config = dict(
    num_hidden_layers=10,
    hidden_size=576,
    num_attention_heads=9,
    num_key_value_heads=9,
    head_dim=64,
    intermediate_size=2304,
    vocab_size=36122,
    hidden_act='squared_relu',
    norm='layernorm',
    norm_place='pre',
    norm_eps=1e-05,
    positions='rope',
    rope_theta=10000.0,
    rope_fraction=0.5,
    qk_norm=False,
    attn_scale=0.125,
    bias='none',
    tie_word_embeddings=True,
    parallel_block=False,
    init='uniform',
    init_std_qkv=0.029,
    init_std_o=0.036,
    init_std_up=0.0415,
    init_std_down=0.0415,
    optimizer='soap_variant',
    learning_rate=0.0147,
    weight_decay=0.0,
    lr_head=0.00621,
    max_grad_norm=1.0,
    warmup_steps=200,
    schedule='wsd',
    decay_fraction=1.0,
    decay_shape='linear',
    final_lr_fraction=0.1,
    batch_tokens=262144,
    max_seq_len=512,
    doc_mask=False,
    train_tokens=941600000,
    max_steps=3592,
    dataset='wikipedia_en',
)
Each number is 500 + 40 x the weight over the matrix's rms, rounded and kept within 0 to 999. Layers, rows and columns count from 0. Numbers have three digits each.

# layer 2 MLP up, 2304x576, rms 0.0415, rows 671-770, columns 0-63
471499514450497433508537523553547489477484475456514462432537477542571425511483552531573531448504500509455486497566461505571482437478500535421502515509507517412440504505502535441506484513479530
478516518548525484519540483503497580504471463477509486496539516486540539436538479411485505432457551537506495495531486546489509550488487491519437479478539469493477558483471510534521387488433539
456457520599497516441465465558521410507496491480424463483560435501523495454473496501520449493523548524528451438428515498487513464475582490423534545557497483518422525438558558506533521527575519
521413434498548521552506532509594471572457402434506481538484535507428478503434465487486487468485456514528517519490505456550546540482360506551437449536470411534423470480517549573512481538468482
536490467416501427543502456478449511510548414435475534442457506533418447498533548544531538554506518530536545546498483537559469489495561507482458548526464413481473545545535474515564507476499494
493528503530486491528450533468514453513479516491523514456532517496551473500482509495484498514466532488555490572439482488471502507440536456515436524558477527535507509466489490504476519462478580
511530516494540491515471398499535477570526615530466533524555542595487459498464514532528543474500475506494491483495538493517503510458496476480533502435480469485560523557528460533404549475447492
517506487499506505529494447513514519516516514475585516468529611523499527530501427503487485484527489547444480523550470489499537528497448517556490475529518439505455527571536463509577372507456400
526528466521383576493498474456508489438535535463462498510425483517501493481566523609535455446430562521464435543509491517485516476536488468488511524521463470476536442407610507460548497503444485
518430539402539496508601611508498493553437498516564467463514469529554550464476571520510480541497519510500516541474431461456466540474495521584479544492483436478466516529514454492520414450574470
530483504481488472504515480431507511571499558492517492551475507503513467438543521528446528502527449541471465581504509480500507518515491497524562442486506431493540492486506473445551461476626493
560494525541583519503477460488489489543604500506517529611522428564397486541440557504459488494547503511482480477508564458497524546416440442535473487442443475510463488518431457481461476525419602
476439511545500502493430504492504462574517542531465466483474506540490550467552548495472456547508509471419464582445486544558564505532416491501547516538525528553473516545471440466473506450487454
494550459463529555562490594464562508556454490562515498524487501474531532454474460489490479449528510479431469489478482518465502463536469455506456494523558491576509480580511468514467442494517582
520467533536529510562509469561512499486507516468535508486522520534584507466492482483518511486476521501539530542535500468540479493500546508528510458531503582464507485522465472490434508537537514
566542558505492518500508480452466520478543533562486518500446520526456508470518517493528517532485404638514471521450524519599512503494511528587537449463489452486542462555475463485520519525482470
519507540563540472510493493487489456473533506462481475485591531505565511496540497541484437498546500472500497551474488490515482507481520523501532486530474495462456473439488466531538418497569502
494516463537542507459484509502519454468518497451496503485529502495529432610514582472499484497549468528476481534487515515523427481463485471507471497505503581417513478452502520498524450594573497
506446453481513509504508547443517542482503522471483580517572546510458441496516493455524459490495443486428566492507517449480497540453543508468549538511545443446512522478496578496530513494509531
503482424473500492534474478470554468496430479516576580499550408542580543535503595510503504485489517594575449473500473490477514480464494512506479505522500530494482531475535399519533485527473486
507454538530476408558583561581482489445527530542485512563515468467515492552542511546507456457528497523525520523514552478541483528518425517525519513526509531487542517510536534516410522531534531
428529522497382578494521485407451521570487531486477487499547590488553536549480515501521455511456475433528512560517478492509478470450507553444475502543502548517517519455466565473499484542599511
474575487539459562588502490464530523493523524463499503541505461536522444481468481555485510517496508507448453518449555487530501543476512511473505537478528496519468482458466514485484497490521487
458527508493488509516481542537529536484548502572461505536474522505427506540482534456524496538522496506520511475564436450521531465515515465531496507545477496520548523520520539465513479532509474
505587555504489575384490509456535495400507519445476484536507520455581520558498535543473513451544603483474491451450468496483505414455514474567549544476532472528484482509468436484524535494573407
489493511526491471533536465486520452557505512521491460514543500488469410442520573481481394496585565442508453538478514493454554493439445457514528507480484505518498533509516529525461520502453550
509469556450481463555525509519507502506535465496526489475464533539463434493494501425489575442494562521573524469479482485505454519467496519460478518534532450486590541473374465547490473526491448
474504474486618552492525533501498441496514493474480510488579453452466467495470503466482439581545422532499488526512485557513395538521446475537462575518463474579443500358453588527571401528444509
555528504497569536492561479506569537580535426522516471417458449468545521495577522494381538535456477493565438518547485560443456473528492438453574485437579483425519459519454539452461597444520451
554540470541489549485539462464539440560562512497456402542483483558494528491577457564469525576531468559513553476463523500544523494435488565445452454535440517467445522501490541491483455461502486
564513531475487544488449487484573494526529501519426529516510502460477544420499531543500531526447451479533457548497505452485525425526503487538515451549483499552515485444507465482540449572512553
489530410503479534529562531502510559553570530540533567419526513506560439501543582549565480524485559506506498573527450497525550512534532511546546469577493557592524494491511425529527485470482581
472537465484524503443500424495529575468471503518425542498469487542524529457537471527523468482532507448508549530515523443490554443494416501471464546524488507513439599478535455521439498508535524
502530479524501536528482512510513538505460538523431527483473493447444524536514515520519457530455490529506493578527479488578481530470537462524514516533525557450437546486536454563474527530525458
472557589518516494570447564556474444524503486519472467489484429571535457458525396531507477536595507525494496502417527458588534437466524487474559575505521462492467548493446435558485516472484503
510417512447537473576550422476543515442534446492568497484495548477464500542419526476506509532499501464481528580524553565469523545501406520517449455407450522509419516501471493517522485487485541
431586508467513541552582549504488499510420481456490460528512530455433534512571489495559556544449546509497519511521531476524490519479437466480476566471480522538477510441496392493445490428531563
510534524499472432513481547469579522519450544542530436529459421520518537475532519578498452495524465517576513536479536565517446475473523505474445493488548493532549509527497534498549517473485569
538517580483464590592516501522467491516505524485546426508486451530463428482543490463510550470507464499454431526515508476437582510520528472544540557495541475454504495518548499493550485532556525
454459508536587497490484527510450533581522545542481471516478537478519444434504457520526407538529530476543500480468552577502459507558535479549472570430501482498491559487547536532519534493464552
535597443493519549519498452424526530534512531498496554479488513454495488579564384578518411538480462529522470492491488496461488508506504520474414485507471489498623450469459458467466549571499516
474462550506500461506502484494474433475495508424443457465441498452593490531411457463550504434504478587469496447488530506498471450437532532481499505491561501570460520435517486552497523515555499
511577536477508479501469487466495501511581484473495499566520539486507459455475479463448474413476581583419522497520551474458592514560509589545514523466520510565582496476499558484482454482493520
540584525484541483469518497450564516476517462431503478450459449480532477556484559490485442513527527530468585467481430465478455554475427594516546542520419431532549528557511416457558471479476460
443524491469502597513515522413483518451524530501592439517531489499504507492541438468544480520500527442486509504490520465533492492487489569565451496471491510469471509466530503482529538468542545
581430524561526460434566465534550503480412592496616483500470522440366524502521562565454472528559580519503455505529452474526510479477524458492493491527531568481513467502474400530498512512465603
506486512520479515489530503478433483496548505453500476484489461508514502494480579511507540466524500551475466473512439520449574511506511453568488525632497549423553484492486481518532531504536504
482453505472513494579514549527524466546531492544550553526488515506411494449516585510480462498579495515527534517513462459462491485477431460488464530526487461559479530509542489583547471426511455
547477460400562548476473538521477509502540487562465551521504532497475553508517497470512455518580533477490498477476502520442429493479512561446532474531431559483510537424526500512528554546485536
533542485457433522536439479452522534537509505446493451465446516419454547519416545495469547429454534552443480477511495492541511457524601448464442507513462543523448510487461559573456464508542541
436515523457509499527498607527555463533500493497513532442532498501573538494428444501489499470517503528397483531445459427560520466478508457532531432473527546483578510529491509494527501504509563
525535471541495507500544476425505470529477489509513475481556565499465430486466484522504478483545454517454542555503555511467485475495533501497562574470513491479501535482531432468457507466460511
484485433556484493492464479436485503487548503472486486533459491481501437445502541448516502482532466485481535502492502527425437518513489522486518510523443507491515518551521400509508496507485518
503469558468531491507554533499500441432487492502466568440539516493505463466473532540499523491472433506465619429531484555529498486521590471470474509538520506490512476432536538410555491537535524
576493441518489532482479589529506484499433417450458510504491476477539467528516501547530488585479511594553559478531519555494505486501425463563472412604502424481521489588459496552409503478503419
489510429469516510488531514455499493502498531491537440527539487530475447515532476488498514559578479485482436485481475577554524533499483490504484523486515525469511524465503487528537517472537487
502448547547463500482531506499475537542467458440484501510489447438487478432558493463449466473549489475452477540506537495519541426498519466476455472447458526483518530450468506509523486472527459
519517513556514516514487493440525531502569494615520433446548514505501555533528464487494561563490494481452461536459508562465495505468477474547428480429506440545561486526509471465524466440518542
490537509469501496523510543521517535588516479471567500467534512533486467438400411537517490475500504425510463453463487484525493509515550512494488520441545511456449437489437538544593460524514504
492496512558506528536490517516535486511563524501581545413444481500514450508596500477524513494567503480509463592463555535558504517518491511472496499562475583456502524439516477531528520452498430
509522557480537536529545500468484522448470483502519474491500417506466548529470515530470474544513408446464438483514457530486553512524566477490409582558492501544524470491543488526496536548480493
511469432486525477524524456517476454493538512542533511478509545533527571498404516545441479449510492516560564535539536580504465494547457441480411491484474526478537522400504473547521426493517515
507526522552532546608522541573514493457504458522507485499558491499565484540481548516473380413518534496554489503558478527531487469485516465484495539488446416492547476478551456577584478542550412
521496469502542598511516587523498447503451537464489466517449457535549500533441534521517500458497445534469500508487530483411543519466500490461519464469477551573476401523553489477524512534509517
579496502553518501519585535459527515554548493492513460471517541480447518465484450469472454446397471441508472507581455489529571530540539503506506526486513469583417509490438556496546498505490480
445551470484503494542466553442488486454528451538529511511515522455478472507509467433467517483501468553504487500534457416480487490533508607557513511547507479453519569589451502471509491529565476
492518523567454441530467502491553545479491552502462529468514457490500511473533466548499465506508538430574577497528519558479483493531532461500572484508481452482433500458503439524486525491528469
442512540495519537574561560500443507623514496396471495477382514426604527588475523501464498481456501571512444529521517484487469488560605453503455469539482453464534462460560504478521498513498505
505447514544457495500473530476495548437467567491471530469508478478505486494442497438506432480498507514497436498451436400497535540379506522509536525476464513442489525489537484551466468523511520
503532471497459526540489483499497477546506498546496477446503482570461432481446502436550556536500519542553443426538554492502470563509495489484513523560515488501517547547582486505548462570513509
502504493475490484547543399515468561484514492487531508529506505416537547559510581446472499556430514521450523480448448508549530464489442519574474450534592398446501550533572378493467470466542448
465489508539517560582553475498499487543513486511535504459526478474475578447509490508484414553499522477478489478488494470557490498515504504476489537590491532560461464497490469492491527455539559
440451503510533497447506500539498449444517514547492520526493497529482476494446484461466465417496527495507455511554495502550493523451508551567492503536527551479484514465501542481531557385522485
545564516553633456505424447491586498538471413516476507545465522538441462492534530494546503502486530548592473445546467501529477484470563474514567536521534470516509503453467543503542477486484516
483444572483517514471458414507531478495521545554475451429524518462525431518464454498539507492476521507477489563495521509535530523512521399469571564479486562502502473505479522504464492554475500
543564493493545509527542483528505537520519527480514465526443441497467375527450474472473485568484562465518462500495420509521526481514434423476499491464500488491533491520451532482512488509499503
526525479468451523525537512506466481492520468578591476492396450524450487465514466484438483446520541564490481479463474510457452563533417526482479557488493558539415508442543519495465535532511518
544517480471472556558496509510495442520523542592512536554472509429522485549528489544549484535505481503481522492450512507538431458521538439446549516584446504486433524513476536538496457393497501
496456517463541494468507504510461485507503498413506515478517497453464458485515502417455509487502420504520475554528520512464467546548506515462605562500560494470502520491499493527493420576518464
516451465431493471516554549474499424479535486562570547451520491524493491458435505426497522542486526515475472499573488510468474529531457506478437533515506602478527538502500506487416504553491520
520520524483477488497466546509575508496525408564516467554475517492519429506444503614489538503559503434491496496457526481464529481490523535505484500428454502516441502481462502557571467444502414
472497481506521461510485551508473547494532481492551510468506494448521523538478446533500501420499504534480470483519483504499503545559511497503496538515471536549461493458473469496477509423523515
565450487524557505550573513552542449424440531481521513563443544487472476477472534520480538501555491450484435610455540542557449531528495445489455586491505502435489496552505547511481521489530522
549488487523516494525509441535441528544503480445543557480536495461504467491532531523513541615487466465503501591529429446460554532420419363499509483477542417499478524560501481576477569610550482
427487488513520501504524481529538421467502482524406476499475509593485448498537419525518524478496516485503464553445553444473473482492445489480476440469525522494444494451476533481579507504485586
504510468473488565500562608496408550464459529520501469590518400455447524487526485471499496528491500526480458473442561446491447502543523509539578562435489525464486581532474524463464564451481545
527516488472572543488508460516528496484565494493571525532473422477520521545434475457502484447603459435475537437594515466547528492412501502519487497539471447506496455625507451473550499450522545
559479508514541460501503459416543565440476562414560466494504513536445488448480486435523498523509459522437505458543487532491602462481503451521477496473554479561490561557498454472454517549436493
544568480515449397551498503521493501512500486440526632483482475597525431483521473517488475471524460516477538534560482444478500498481434536441523511454483480448570504530456570494500469465488536
555499527433477492486435511503446507513515508526499480562485436512489485539530537466529513490471522414531457502620532474509478484518478547550435560400505518439459487466487484542490534511477573
466539464485476499507538494502503431526459517523406435516457483533551432492436514464487527567486496536495502461480475575514505506465578441459527551516490535551527513519464513529461483483439491
410404566432435533556464456517572490511560478504519491477548521499469562495494506545459454525494589518515523603534482492468476568520473491424521530486461502496483493552561519493501535515541507
447430408517469465441486532568488485507484517476489452593471469495462488440543517557512435475536439416445501508572503499529503430413459478493498497488566549507470527560513520524478526524520528
572513495473467539494583498446601475453504530466555410606416537509464548444477428551536543437508498511574494501555440563513467586458493528488475505489441480506469495512473560565465505497471487
492437458558400542464605483525546429513528482492583520509497542464530478434544466488539539478565470525556485506529493505474549514475489522540387517502512523505559523515547463598537490496517539
508492459545547472507491498486567447466476543537521471442446476522456523503554543491491524434477469486496476501555436532489482465484485550524533546475523603465490526523521477525506484393456488
508491448487499508528470576442427448484489438477540504448466478552467487544494533487525446463525408475531427460475503477495508551474499547522558521478481472409523477518449483512485560542514481
443558482482475470512518540494542431481424483492479577504543460462566541473551502498480498488445569516546526530492520501500540521510497503463459475537464439536474471447490568446518434441476515
449570505567478493550466463569512504588471445537542419459484481478482525330452522514535442468462480439423507421538483426579465547499443447489479569502466473517403540503497446515516546552535471
555468509447526483414503528558452498467481511499495434444524518456479445532485517463523540566494429514467494482523429481516502546531517511508459546438478486517521593464507523521510494478554483